From a checkpoint of a small transformer trained on Wikipedia.
Size: 13 layers, width 224, 5 heads of 32 (1 for keys and values).
Architecture: RMSNorm before each block, rotary positions.
Training: a variant of SOAP for these matrices, 161M tokens.
Each number is 50 + 12 x the weight over its row's rms, rounded and kept within 0 to 99. Layers, rows and columns count from 0. The size before them is the row's rms in percent of the matrix's.

# down: layer 9 MLP down (transposed), 576x224, rms 0.16, rows 266-286, columns 112-223
# gate: layer 9 MLP gate, 576x224, rms 0.159, rows 267-287, columns 112-223
# up: layer 9 MLP up, 576x224, rms 0.165, rows 267-286, columns 112-223
down266 099:57 30 55 51 58 45 71 68 43 47 38 57 47 77 46 42 44 37 69 25 42 48 30 51 55 46 40 55 49 49 50 61 51 67 70 37 58 45 65 59 71 38 64 51 48 50 50 32 65 60 23 58 55 63 58 40 58 65 24 56 53 58 54 63 60 38 48 46 58 60 31 38 39 56 54 45 61 51 61 45 53 37 59 56 56 67 31 63 41 41 55 54 52 39 51 40 35 55 48 50 53 57 34 58 57 54 54 73 34 52 41 51
gate267 104:54 46 55 48 39 20 72 49 38 62 59 50 64 55 60 58 49 46 44 63 69 65 71 54 42 63 56 51 64 50 48 52 47 55 51 31 57 69 47 53 61 50 72 79 79 65 49 46 59 55 31 65 26 37 49 68 46 55 25 55 62 29 67 64 60 44 43 39 50 56 59 56 52 56 33 47 56 64 50 42 54 57 69 36 41 51 48 63 56 40 22 64 43 50 65 46 47 46 54 41 65 69 55 55 60 52 63 54 54 64 59 37
up267 102:36 72 54 53 44 46 35 48 49 42 38 48 14 42 27 52 66 61 72 46 47 52 44 60 60 55 33 45 56 81 71 63 37 65 52 63 52 68 50 36 65 28 37 22 56 48 66 61 28 42 39 48 45 60 52 23 51 57 44 49 45 51 67 52 39 49 43 46 29 38 60 41 46 32 68 35 54 60 44 39 34 25 73 39 51 37 49 62 52 46 51 51 42 45 47 29 55 52 46 65 45 54 57 35 63 33 35 41 54 44 49 43
down267 105:61 39 68 43 65 38 48 45 44 60 33 64 37 43 47 57 30 65 41 48 28 50 36 57 45 34 30 50 46 43 57 50 23 52 47 52 47 47 43 53 60 48 32 68 45 44 50 61 51 59 43 64 52 35 69 53 68 72 59 53 37 53 50 34 47 56 42 80 58 57 44 52 64 53 56 47 50 49 51 72 47 36 38 39 54 57 27 38 35 63 44 47 44 65 62 40 44 57 40 69 58 60 57 43 24 62 36 67 36 62 39 44
gate268 096:46 53 35 44 80 47 55 61 56 35 58 41 64 47 53 58 31 53 56 54 33 61 45 49 63 38 50 67 40 70 39 60 35 51 72 34 48 29 52 38 45 52 52 41 56 30 55 72 47 46 45 31 40 34 68 50 48 52 55 70 62 57 50 55 25 65 53 53 38 78 57 43 56 47 51 53 56 48 52 47 75 39 34 72 64 52 43 47 67 49 61 58 55 39 71 38 51 53 42 49 59 37 48 48 47 66 33 37 59 70 40 41
up268 098:34 47 51 41 68 61 44 70 73 72 47 75 39 49 35 69 42 45 58 53 56 54 72 41 52 40 55 67 56 38 60 47 54 53 54 91 72 19 53 63 41 63 38 58 55 51 44 53 44 48 53 58 38 53 49 46 36 49 43 49 57 60 36 37 67 48 56 49 26 56 50 72 54 31 58 39 49 49 56 45 58 31 40 52 48 20 42 48 44 64 50 34 46 41 58 43 45 47 66 54 44 57 55 55 49 39 70 52 57 56 76 71
down268 096:40 33 59 58 27 49 37 30 56 57 66 49 51 62 63 63 32 73 52 50 44 54 65 62 55 49 46 57 24 47 48 43 43 52 32 40 45 44 49 39 68 36 49 52 71 43 56 64 46 50 52 66 55 68 66 75 41 47 44 58 58 43 50 56 53 53 48 67 41 53 42 61 59 47 34 61 53 30 49 44 65 60 61 68 62 65 48 67 31 35 59 44 44 50 34 64 66 53 48 63 76 60 60 48 51 57 63 46 42 56 65 35
gate269 098:46 54 62 46 59 46 58 53 50 47 70 65 51 40 68 51 62 70 71 47 52 51 31 64 54 45 53 42 52 66 73 37 58 57 50 62 46 60 31 57 49 78 50 52 53 58 50 47 44 66 75 41 76 61 40 54 46 33 52 55 47 65 54 45 49 48 48 56 62 84 55 57 48 25 63 75 53 34 46 61 69 25 20 42 43 41 38 61 49 38 56 62 51 39 62 45 26 49 41 35 56 56 37 60 36 43 33 61 27 47 63 45
up269 100:36 37 43 51 44 57 50 37 34 66 54 44 59 35 48 40 49 49 30 22 50 57 52 45 55 49 57 63 67 46 46 49 60 50 36 63 47 33 36 50 40 31 72 54 42 37 15 67 57 47 53 45 66 61 48 59 91 67 45 45 44 57 36 52 54 41 66 68 25 28 63 45 36 45 50 52 55 60 78 35 40 35 56 38 61 35 51 48 51 68 59 57 59 53 49 53 60 45 56 65 54 44 39 52 60 26 51 47 51 24 51 81
down269 099:69 54 59 27 32 56 73 65 38 86 57 39 23 34 47 26 47 53 32 45 63 41 36 54 55 52 45 54 54 30 49 89 62 42 58 37 37 55 38 66 61 57 59 50 40 48 37 60 44 46 59 32 62 32 44 46 32 47 31 61 57 50 39 46 45 44 47 38 53 66 43 37 46 35 38 48 50 48 56 46 44 65 47 62 53 44 56 56 41 54 45 48 64 62 65 31 65 33 30 51 63 44 55 54 52 57 40 47 58 48 29 40
gate270 093:55 40 51 71 59 51 56 58 70 39 44 40 43 59 35 33 39 36 54 51 27 48 44 45 57 62 61 56 41 59 54 63 51 51 53 60 60 61 50 52 70 48 55 52 48 53 53 48 41 52 48 49 54 38 29 35 65 37 50 55 56 51 61 67 75 80 52 57 47 40 33 58 53 49 67 71 47 54 63 61 53 53 42 72 29 47 61 46 71 28 44 73 40 30 57 66 38 31 45 46 46 28 64 57 44 46 64 37 50 29 46 44
up270 084:44 43 45 67 31 48 54 44 45 50 68 40 44 52 41 39 56 51 51 65 41 56 37 50 80 54 36 53 34 52 52 61 49 52 45 71 60 65 55 30 55 48 43 77 45 55 64 49 55 44 52 61 55 41 42 70 57 52 45 55 52 39 65 57 57 57 60 57 34 44 53 38 52 63 39 46 18 42 62 38 41 63 67 69 41 39 40 60 60 35 53 66 40 37 50 31 35 46 48 21 40 24 42 52 39 54 47 36 43 26 43 48
down270 101:38 45 32 65 46 50 55 62 59 65 61 53 54 42 50 25 63 36 64 67 33 41 44 43 37 44 28 50 47 47 30 57 61 65 46 68 65 56 52 52 39 69 33 36 39 46 54 42 39 35 39 40 51 52 64 55 65 65 59 58 65 39 61 46 43 37 45 24 48 40 39 54 48 30 55 43 34 49 58 62 50 63 36 54 34 40 41 47 54 59 60 61 58 65 29 49 63 20 54 40 59 68 75 48 42 41 48 55 67 57 33 43
gate271 101:45 44 49 65 45 43 54 29 63 59 67 59 49 29 53 56 77 60 56 64 56 79 46 50 37 53 63 51 48 52 34 67 49 59 52 49 45 48 69 48 51 62 54 43 34 64 59 38 51 30 47 41 44 61 66 34 69 53 35 35 47 36 45 55 36 53 46 41 38 61 65 49 64 37 52 29 56 11 46 51 51 66 45 46 65 48 58 57 51 73 52 30 37 54 47 24 58 58 52 57 49 54 43 47 38 48 39 52 16 35 64 54
up271 107:50 42 45 42 52 57 43 54 51 48 80 32 42 35 61 58 44 61 54 45 57 61 69 50 52 55 48 65 62 37 59 65 42 47 47 48 76 50 43 34 51 51 50 46 46 41 52 34 54 54 36 35 31 39 51 34 55 42 19 46 52 41 62 24 54 65 37 57 49 45 33 55 56 59 50 33 63 44 38 23 52 39 60 36 56 41 52 37 56 48 64 55 53 62 37 54 32 54 57 32 62 37 49 90 47 51 53 50 29 54 35 55
down271 096:50 65 68 44 51 40 42 60 42 38 46 26 44 68 45 20 63 62 34 50 48 39 49 45 60 45 61 56 48 33 34 69 38 40 40 40 43 56 43 55 34 38 50 39 43 62 77 58 27 60 43 56 52 35 38 59 52 69 58 60 57 72 63 42 33 49 63 66 56 51 53 38 66 52 40 23 57 40 54 67 59 29 20 57 45 46 81 57 51 62 58 47 62 62 47 44 61 71 63 68 59 42 38 38 61 65 44 42 54 43 40 66
gate272 101:38 35 67 51 25 39 63 45 35 60 62 40 46 46 45 60 57 69 38 37 69 62 55 60 18 41 37 42 49 50 45 21 41 50 52 58 54 51 53 71 56 44 40 59 37 63 48 59 45 46 68 55 46 62 54 59 53 40 47 48 24 48 37 73 51 55 52 53 49 75 45 38 23 52 52 55 44 42 64 36 51 48 55 37 38 55 54 38 54 41 64 33 60 35 48 47 56 49 51 51 61 70 26 63 37 39 66 51 37 46 52 48
up272 105:33 41 55 50 54 39 41 63 34 34 48 58 23 32 43 76 51 58 36 34 42 42 59 59 61 39 38 56 47 66 43 25 43 42 37 34 43 31 35 43 64 43 67 36 45 37 61 44 62 49 34 57 55 67 56 49 47 21 63 32 38 44 54 44 45 47 65 57 50 52 49 38 80 53 43 53 52 54 36 61 55 45 47 36 37 46 39 61 54 44 65 56 46 48 52 42 48 46 68 79 39 67 78 34 37 56 45 39 52 68 45 49
down272 107:48 55 52 37 44 72 39 69 47 41 57 41 58 50 47 46 51 53 56 39 41 42 55 42 51 45 39 63 71 42 46 67 60 45 42 66 50 39 30 37 66 50 47 29 37 56 57 53 46 48 45 43 70 64 39 61 44 54 27 36 51 38 58 48 24 70 50 35 43 52 48 59 58 49 23 31 45 53 61 25 56 58 36 61 56 57 36 39 45 57 56 60 38 56 48 36 38 52 46 39 23 64 56 26 47 33 58 39 56 58 26 53
gate273 094:40 47 69 39 63 42 41 50 44 46 40 59 58 62 58 77 52 47 47 46 45 64 51 37 63 35 45 61 49 57 65 57 58 24 57 50 44 47 65 59 53 42 48 47 51 48 58 59 42 71 62 56 58 45 63 26 40 50 28 61 63 55 58 66 65 58 47 49 40 54 33 57 61 50 61 35 60 48 51 46 64 64 52 55 53 72 41 56 46 59 43 64 57 60 39 29 53 55 50 27 62 30 72 43 38 45 66 49 67 50 38 46
up273 097:35 46 64 31 41 43 24 70 53 41 73 55 42 65 60 43 51 61 46 43 51 49 41 21 28 48 46 61 49 48 50 46 45 43 55 48 55 78 38 67 41 52 35 38 39 54 52 55 58 57 29 29 49 60 41 76 37 58 32 59 30 55 51 49 52 62 55 52 46 62 38 63 55 64 39 49 59 56 31 60 47 51 43 70 57 62 41 48 29 71 72 39 62 50 44 53 49 58 55 71 45 31 26 64 42 60 45 57 40 43 54 44
down273 101:61 52 61 62 45 61 33 56 53 53 82 40 50 41 58 46 41 55 47 30 32 46 46 72 46 49 56 62 34 52 66 35 60 39 47 57 62 38 40 46 56 52 51 45 45 47 45 46 27 31 55 30 58 50 58 32 31 37 55 43 30 53 65 65 50 46 46 62 64 56 58 42 26 56 54 74 32 65 43 38 48 74 75 48 39 56 38 69 71 43 72 42 31 48 40 50 60 68 60 45 31 57 70 50 55 54 36 64 55 54 40 40
gate274 101:61 44 44 45 65 54 68 45 54 51 47 49 57 38 34 60 68 41 59 52 33 43 67 53 45 42 48 36 76 60 43 57 48 44 59 55 60 57 41 59 51 42 50 25 56 59 70 51 36 69 35 62 58 64 58 43 48 44 37 18 33 61 36 64 42 61 65 63 51 46 24 34 44 45 49 33 87 47 51 35 54 59 39 65 52 73 75 57 57 51 61 70 41 51 58 46 72 33 65 49 55 45 31 32 69 36 62 58 49 39 58 29
up274 094:59 71 26 41 73 50 34 71 62 46 66 43 68 63 56 60 50 48 56 54 40 55 47 53 43 35 41 44 56 48 48 47 42 51 67 70 57 63 53 46 65 55 62 88 28 51 73 52 65 61 53 50 70 50 58 52 71 50 62 50 66 58 60 66 51 46 57 46 49 60 45 54 58 46 40 40 59 27 54 44 55 64 50 31 38 46 57 44 57 42 50 47 31 43 60 56 25 47 49 56 48 46 46 48 33 61 59 50 47 58 37 49
down274 095:58 44 44 68 68 42 49 38 45 60 45 42 35 35 64 70 68 66 49 56 52 63 55 56 26 36 37 73 60 48 43 43 44 46 46 45 64 59 53 51 51 38 39 65 60 40 49 54 46 35 54 53 46 52 41 55 63 41 61 52 45 47 35 31 54 38 24 52 54 55 54 54 73 55 42 54 24 50 51 86 57 29 85 48 43 63 58 44 57 53 46 38 52 31 67 37 47 37 37 57 56 58 57 57 49 47 55 42 63 50 42 56
gate275 100:29 40 36 37 34 57 53 35 51 58 53 35 62 47 38 75 22 57 43 47 38 66 44 61 53 60 53 43 58 68 61 68 34 57 55 49 36 55 37 49 55 68 45 58 39 39 41 63 36 55 60 56 36 48 61 59 47 65 63 54 44 16 48 58 65 61 41 41 42 47 41 51 65 38 55 66 59 54 43 52 58 51 39 66 48 39 50 55 41 45 40 63 31 58 61 48 36 70 37 54 49 55 49 43 46 37 49 57 44 56 60 66
up275 099:65 51 58 57 57 53 55 39 49 40 56 38 48 52 51 36 58 52 50 58 33 38 43 31 48 49 39 32 74 20 38 45 38 57 50 57 38 59 39 60 58 43 66 68 49 62 56 38 47 28 61 51 46 52 39 58 43 49 43 42 64 66 39 47 59 44 44 37 45 44 23 37 43 41 33 39 48 61 55 49 43 59 36 37 55 48 68 66 56 53 35 39 55 48 47 46 52 44 39 41 42 50 45 55 52 53 69 40 49 34 39 24
down275 097:46 66 59 48 43 54 60 60 52 34 58 55 32 54 70 05 52 43 45 61 27 57 54 32 67 41 43 51 49 66 39 40 37 41 39 48 72 64 30 76 44 65 34 57 45 39 40 52 49 29 59 37 52 62 51 59 40 61 54 73 72 64 46 52 57 59 61 47 51 51 52 44 63 53 64 25 54 44 50 59 56 57 99 55 57 35 30 42 52 57 43 58 36 57 50 40 62 67 55 56 38 42 42 62 56 64 40 48 53 49 57 56
gate276 100:47 58 51 49 61 43 29 50 69 44 74 63 45 37 48 63 54 38 57 61 27 43 43 44 54 36 51 60 56 63 42 87 32 49 57 58 69 55 59 35 64 61 67 37 55 50 58 38 54 55 63 53 51 45 38 60 26 53 46 54 78 51 51 35 55 57 44 62 37 65 38 45 56 49 63 56 66 62 83 45 54 54 55 37 51 56 37 57 60 51 53 33 51 48 51 62 46 50 58 58 56 28 50 59 60 41 53 59 77 49 45 52
up276 101:44 40 52 39 29 43 54 43 20 39 37 43 43 57 60 60 28 62 69 35 68 56 29 48 49 69 45 56 50 68 56 40 48 72 56 48 57 46 34 27 56 31 39 47 61 44 31 50 53 71 56 52 20 29 56 32 67 44 38 44 43 40 34 50 64 62 41 43 69 38 36 43 52 66 53 66 47 51 43 36 54 46 46 43 38 45 36 47 55 40 50 64 48 45 53 53 69 34 43 61 44 47 68 36 57 72 62 26 31 46 63 35
down276 103:43 41 43 83 48 43 57 55 57 30 50 53 66 48 61 34 59 70 59 31 57 39 62 55 51 45 42 34 48 42 49 40 60 36 27 72 68 58 43 36 58 42 58 55 63 39 44 48 59 81 65 72 50 63 43 58 46 47 46 45 43 49 41 36 52 59 56 45 47 56 49 56 31 57 34 60 67 58 50 39 63 46 69 57 43 40 67 49 56 62 71 49 47 66 54 82 50 36 47 65 45 44 39 43 58 51 60 46 75 56 42 43
gate277 102:57 39 48 57 83 42 42 40 54 39 51 52 46 58 67 47 67 47 42 48 60 45 42 65 53 48 57 76 67 23 41 51 30 51 68 52 71 43 36 47 49 50 54 51 51 40 39 27 50 57 88 55 49 67 25 54 58 60 32 47 42 38 47 75 58 41 52 65 37 47 64 46 45 41 54 58 50 36 78 36 46 51 65 37 46 41 57 50 51 67 81 55 45 58 45 60 49 53 59 60 54 69 50 57 66 34 19 47 48 38 56 63
up277 104:67 46 39 39 56 72 51 64 28 38 66 47 48 45 44 34 41 50 50 46 67 36 58 43 51 34 43 65 76 53 51 43 58 53 37 32 50 37 57 38 51 62 59 59 57 38 45 43 43 47 53 57 55 66 64 53 39 47 45 57 45 69 73 50 50 50 37 61 49 45 57 40 44 38 47 63 36 47 40 52 53 53 00 61 47 44 48 42 29 37 56 71 32 55 67 42 27 32 60 43 46 33 47 61 60 50 43 34 52 37 65 40
down277 093:51 66 66 49 45 37 61 65 52 74 53 47 31 48 62 20 34 49 51 41 57 50 63 46 45 54 43 45 45 41 62 40 58 55 67 45 53 62 61 60 37 66 33 45 48 71 43 36 33 54 53 42 62 42 60 46 53 48 59 54 41 56 39 66 44 53 56 42 51 71 50 71 53 67 48 62 61 33 59 61 59 45 55 48 45 60 45 65 56 37 65 62 42 67 30 64 58 60 61 30 44 54 47 50 65 64 59 59 34 51 43 51
gate278 099:61 45 45 56 62 33 28 71 59 46 57 73 55 39 69 51 69 48 42 48 53 56 46 33 46 46 46 61 74 57 48 49 59 48 51 48 44 40 34 38 41 52 48 65 43 31 50 43 52 56 31 54 64 07 44 68 60 61 40 47 34 72 37 47 49 50 56 56 58 26 41 28 54 49 52 53 69 73 35 54 51 73 23 57 47 37 66 55 41 55 61 41 46 33 56 44 40 39 61 65 54 53 61 46 48 36 41 39 61 40 32 36
up278 096:63 47 74 71 40 26 66 67 55 48 54 56 45 45 59 69 42 44 40 27 29 57 52 51 61 34 63 34 31 45 54 69 63 41 49 38 68 47 49 49 50 60 60 47 59 45 63 54 48 37 51 46 44 62 56 73 33 56 73 34 52 56 63 35 31 52 37 51 64 54 23 45 67 81 67 48 40 48 57 47 60 44 44 62 53 51 42 62 73 32 37 69 54 57 21 58 46 62 54 60 48 48 58 42 49 36 51 62 37 58 56 48
down278 095:65 74 68 36 57 54 54 34 54 39 54 25 51 74 54 41 41 42 60 52 47 62 39 47 63 45 75 47 36 48 47 48 70 43 55 38 63 47 56 64 70 42 54 46 57 44 41 65 66 54 36 52 46 63 73 41 58 58 31 48 53 31 54 39 58 52 67 44 46 48 58 36 73 36 51 49 48 39 65 26 67 26 59 40 64 53 55 64 59 42 49 56 43 90 45 58 39 47 56 55 63 29 72 52 43 49 50 36 48 42 68 43
gate279 104:56 65 45 45 68 51 42 55 50 78 51 65 29 50 51 65 44 64 40 58 57 51 48 49 65 53 45 59 73 61 55 40 73 46 32 63 24 57 41 43 46 56 73 59 54 41 59 42 60 51 45 75 41 40 46 46 54 45 56 55 38 32 68 54 51 54 49 43 46 45 16 42 69 83 45 39 53 55 79 37 54 64 49 48 70 47 65 38 91 54 42 48 61 43 59 70 58 63 34 53 48 59 55 60 46 63 49 49 35 71 40 38
up279 102:54 29 58 35 36 38 51 46 59 39 45 33 56 20 47 56 38 50 55 51 40 63 45 59 53 39 60 42 75 54 60 43 41 56 66 58 46 27 61 72 47 47 38 56 46 53 46 63 51 57 56 45 63 48 51 40 45 65 43 40 48 56 58 46 44 62 27 39 65 53 34 32 40 60 47 39 36 55 37 62 45 49 31 53 73 24 42 48 42 42 56 37 51 44 53 39 46 49 62 66 47 51 77 71 36 62 38 45 27 63 36 81
down279 106:37 40 43 19 42 33 57 52 61 61 34 44 62 40 40 76 32 38 68 65 53 39 36 57 31 60 51 42 55 27 47 64 55 52 57 29 57 76 64 51 38 44 39 27 51 56 64 33 60 66 64 47 44 43 45 36 35 44 51 51 50 42 52 53 41 41 51 44 44 37 45 51 57 54 62 40 44 67 51 44 56 60 63 61 39 59 36 55 64 59 53 42 66 53 67 64 59 55 51 49 61 73 57 68 63 53 36 34 52 63 46 50
gate280 097:62 41 62 56 46 48 41 45 38 48 51 53 34 49 66 47 38 50 41 45 51 49 55 45 60 38 57 36 63 59 47 29 55 48 58 61 61 45 55 56 37 80 55 68 50 57 50 35 35 27 52 48 39 47 66 77 55 65 50 52 40 69 50 28 69 37 79 54 57 60 63 49 28 45 59 73 59 65 70 53 71 56 72 39 56 51 50 35 43 55 67 35 54 34 50 34 47 86 53 43 31 38 64 35 67 58 50 39 52 22 53 45
up280 098:54 56 42 46 43 58 40 45 49 43 76 52 57 39 49 53 56 56 48 46 40 53 51 47 56 52 38 59 56 56 63 54 57 64 84 47 57 37 52 45 46 17 51 55 58 43 59 56 50 67 60 32 61 45 28 34 33 65 60 36 55 60 51 67 67 66 39 53 54 75 52 40 32 28 51 55 41 47 34 32 49 27 38 54 53 41 42 55 62 64 44 33 43 50 41 41 55 44 40 38 52 36 49 32 48 29 51 47 57 70 50 36
down280 095:72 50 25 54 53 37 47 46 42 49 52 50 72 76 52 64 46 57 48 42 40 63 71 66 53 51 56 55 78 53 54 39 65 58 51 44 36 34 71 20 60 49 71 67 45 37 48 50 69 71 65 58 52 52 49 47 54 60 47 38 48 29 56 60 59 37 51 19 29 45 50 55 43 61 50 34 75 77 50 45 26 64 41 59 44 29 58 39 43 67 42 50 50 44 58 73 56 57 61 51 53 34 30 51 44 61 40 62 56 59 42 70
gate281 097:64 49 59 80 40 56 51 48 38 36 79 66 60 69 42 45 59 57 46 42 53 50 50 61 63 35 36 71 51 63 55 41 70 57 53 52 55 62 62 53 58 47 42 33 42 49 42 43 43 38 71 57 27 70 48 56 47 69 61 49 42 46 48 48 57 63 70 51 48 51 37 74 38 50 28 45 57 45 48 56 57 61 26 73 45 55 35 62 49 36 48 41 43 63 47 50 59 43 46 63 44 55 40 65 58 35 47 45 51 47 59 63
up281 094:54 46 63 74 60 66 26 39 67 45 45 49 56 38 74 55 46 50 40 52 35 41 37 43 40 67 34 58 38 38 38 55 57 31 54 48 53 41 68 56 28 34 48 60 41 44 36 31 49 37 48 71 47 21 32 62 39 59 60 48 41 46 68 26 39 46 41 32 49 57 38 52 52 41 49 46 44 48 64 65 53 43 41 48 39 57 36 51 58 38 37 46 63 50 51 67 51 59 33 48 71 75 55 51 41 53 63 62 48 65 62 35
down281 096:21 64 42 72 37 46 52 66 42 59 73 40 51 66 48 70 55 46 51 37 54 56 45 54 30 43 18 62 36 48 56 60 42 65 50 40 53 47 16 46 54 38 28 43 68 52 51 35 45 49 53 58 54 46 55 18 51 38 57 28 75 53 28 44 51 52 55 61 41 44 47 43 51 46 49 49 38 24 33 36 56 57 59 58 53 46 86 54 70 42 53 59 47 68 34 25 51 39 65 47 42 27 46 51 69 51 32 39 46 57 32 60
gate282 096:28 56 48 34 46 61 55 44 38 43 40 37 56 60 25 42 52 26 14 49 53 67 49 24 44 49 36 43 32 24 71 36 32 52 37 46 48 44 47 48 66 64 47 50 54 55 42 46 45 49 26 39 47 46 42 50 62 48 30 44 55 47 40 59 47 53 54 31 52 34 57 37 52 38 54 38 49 52 58 59 59 33 60 65 49 77 65 63 61 48 66 56 35 58 22 28 39 62 58 49 48 62 45 32 46 45 34 43 41 46 36 65
up282 099:50 54 33 42 36 58 62 43 28 48 51 54 43 28 48 28 72 57 33 39 60 60 17 39 44 58 59 50 56 67 51 65 51 51 35 61 28 42 52 48 60 39 41 39 73 65 64 53 47 62 47 42 51 51 41 54 57 44 35 42 68 55 58 41 37 51 57 47 36 46 49 49 67 42 59 42 36 57 35 46 54 46 58 61 65 42 70 53 69 25 40 55 30 62 46 61 59 58 36 40 50 58 53 27 28 31 30 56 37 55 38 62
down282 102:57 55 40 42 56 41 52 34 55 63 40 60 63 30 32 87 33 46 32 20 59 45 56 27 52 31 53 49 44 52 58 63 32 46 53 44 50 52 53 58 56 40 35 43 39 49 53 54 45 41 36 60 53 34 53 48 36 50 58 57 39 47 54 64 40 78 63 37 36 54 46 66 40 46 43 41 44 51 33 58 65 33 67 53 41 46 43 58 40 66 74 42 58 49 26 43 49 26 68 46 29 47 47 39 53 56 32 34 55 65 54 35
gate283 096:55 48 41 45 60 44 57 47 46 50 55 35 61 46 59 29 47 69 43 36 38 53 53 49 32 33 49 54 45 77 54 55 61 48 54 61 62 75 54 55 53 46 56 66 52 49 31 76 42 64 71 53 61 59 61 49 52 59 52 59 47 71 58 58 34 74 52 38 49 52 56 45 74 49 55 77 54 50 43 59 47 42 40 64 50 49 59 42 45 59 54 64 35 20 49 44 58 52 42 63 66 66 64 25 34 53 42 39 42 61 62 49
up283 091:44 40 51 46 59 31 75 52 49 45 50 47 44 53 45 38 23 45 48 56 62 42 69 34 55 55 48 58 43 52 44 42 79 59 46 50 61 59 40 46 60 56 58 39 78 53 44 60 73 58 50 62 47 53 56 46 33 55 58 57 50 44 63 40 48 85 50 57 38 43 61 45 41 55 52 52 23 15 47 46 68 51 54 27 53 49 48 61 50 51 54 49 30 65 44 44 38 65 77 69 54 37 53 51 53 76 50 52 32 39 36 74
down283 097:48 36 45 40 55 58 49 51 60 71 52 61 43 46 38 08 54 38 46 51 47 33 56 53 61 81 47 57 33 60 56 48 37 47 55 51 49 41 40 59 43 62 61 64 56 36 53 69 55 51 58 48 41 57 61 60 34 36 60 35 64 33 37 41 36 26 18 55 40 57 41 56 54 62 42 67 51 47 48 38 45 53 59 67 19 43 45 50 49 50 54 53 78 68 76 45 33 56 59 47 49 54 49 55 52 60 48 61 56 40 24 59
gate284 103:62 50 39 36 65 61 52 37 58 55 45 63 75 38 39 54 53 46 60 36 56 70 25 50 29 42 59 51 47 52 52 71 52 19 62 72 58 40 55 54 41 57 57 33 40 31 61 35 56 54 47 56 33 21 45 61 58 41 43 48 53 73 71 35 50 45 67 28 54 46 46 67 36 38 26 68 49 62 65 50 50 76 49 83 62 47 57 53 71 38 40 66 45 54 72 31 30 47 46 62 45 52 63 52 32 61 46 71 42 45 35 76
up284 108:68 43 47 40 40 37 43 52 44 56 46 69 67 43 37 43 58 40 63 52 58 58 31 70 58 41 65 41 44 54 48 73 65 44 56 47 63 45 43 49 38 52 45 41 48 71 56 23 51 50 34 48 48 38 78 42 47 59 36 54 46 59 59 48 52 21 62 32 44 57 74 76 51 46 37 60 68 79 60 52 33 60 51 44 64 55 52 67 71 48 54 69 37 61 50 59 23 74 61 58 55 35 47 35 59 45 71 47 42 42 25 69
down284 100:44 37 49 44 46 71 51 68 35 36 54 43 55 44 61 57 60 62 68 63 44 53 51 38 56 47 53 53 53 37 51 46 77 63 46 60 56 49 34 21 79 73 34 34 27 48 50 61 60 66 44 53 27 40 52 50 47 50 66 28 49 40 37 53 58 49 51 46 41 56 70 46 54 51 60 54 81 70 54 57 57 57 33 52 48 57 59 58 60 54 49 47 41 38 26 54 20 48 53 54 33 49 15 30 43 43 57 43 43 53 58 51
gate285 100:72 66 39 59 50 65 44 37 53 49 50 53 42 41 49 63 43 45 37 41 45 43 46 36 31 50 59 41 58 56 50 59 51 46 44 43 62 54 46 65 55 61 34 34 58 46 59 56 44 39 42 40 46 50 47 50 59 32 44 69 51 65 51 57 34 53 53 50 65 61 36 37 88 82 72 37 40 31 60 52 44 60 28 45 62 27 46 69 34 48 58 31 62 68 33 32 43 59 54 34 62 53 49 55 50 60 40 25 48 52 58 54
up285 108:53 48 38 39 34 65 65 41 50 65 62 49 53 47 43 52 40 76 60 55 58 42 41 58 50 51 49 55 52 57 50 52 48 59 56 53 27 45 63 45 57 61 43 56 57 75 40 54 60 61 53 67 37 41 58 54 54 47 70 48 49 39 60 39 54 49 59 54 80 44 64 58 49 67 65 56 42 52 52 59 75 56 44 48 35 47 65 59 68 49 35 74 55 55 54 64 43 56 50 39 54 53 48 20 51 41 59 64 13 59 28 36
down285 096:49 82 52 48 45 61 52 65 45 58 52 42 49 57 41 68 50 55 41 52 43 55 57 44 44 81 47 38 42 45 58 44 72 45 49 62 54 58 40 41 52 53 46 54 54 56 57 62 29 68 51 54 43 69 52 55 68 67 52 59 57 54 66 55 30 50 59 48 43 59 41 52 64 52 45 54 54 13 66 46 56 52 33 41 33 42 71 46 44 48 43 49 58 52 61 48 43 61 44 66 69 78 88 69 48 40 68 55 37 64 49 56
gate286 098:44 49 69 34 54 75 52 42 74 52 52 31 76 42 35 31 46 62 59 59 58 31 35 49 56 48 42 42 56 48 53 41 43 28 66 70 65 45 44 48 44 56 53 36 74 50 53 63 34 37 50 45 46 47 52 64 28 62 69 50 58 37 34 57 32 42 31 55 29 51 50 58 62 61 51 47 41 47 60 51 50 41 38 56 37 47 38 56 38 64 65 46 20 67 72 47 65 60 68 56 49 48 13 57 55 28 24 67 52 52 53 56
up286 093:61 50 53 55 58 33 47 39 46 63 33 40 47 63 43 56 39 45 51 48 52 42 76 53 57 33 48 66 45 44 46 42 77 64 52 49 55 24 60 61 47 41 58 36 43 55 61 46 41 62 42 26 55 48 64 62 47 62 61 44 49 55 17 50 53 56 50 62 48 41 47 67 54 51 54 62 41 60 53 39 35 62 64 56 58 50 61 52 53 64 35 82 59 50 32 41 75 29 50 50 40 57 42 63 70 50 57 49 33 40 56 51
down286 093:62 65 52 69 46 56 54 38 58 48 39 68 57 51 52 40 56 38 45 59 58 68 38 36 57 30 37 56 62 55 36 45 39 46 59 51 44 39 46 45 46 57 55 61 58 63 73 36 69 64 42 53 61 48 54 34 50 70 70 32 67 59 52 40 43 46 57 42 48 28 57 41 58 49 24 62 44 53 31 46 52 83 37 37 55 65 55 36 45 53 45 66 48 69 69 44 45 48 61 46 56 70 43 45 60 36 30 64 40 57 61 31
gate287 105:40 33 52 60 41 60 31 46 33 30 35 61 51 40 31 55 57 44 53 42 50 51 41 51 42 59 25 33 67 42 51 50 41 43 43 61 47 35 69 77 65 59 62 54 48 50 47 42 39 49 59 46 45 27 63 53 51 51 39 57 50 39 40 41 58 61 56 36 37 39 47 58 51 45 59 55 57 39 62 52 49 42 57 30 21 79 55 58 59 54 45 43 52 67 50 39 65 41 62 44 63 47 55 61 66 47 62 29 59 31 63 45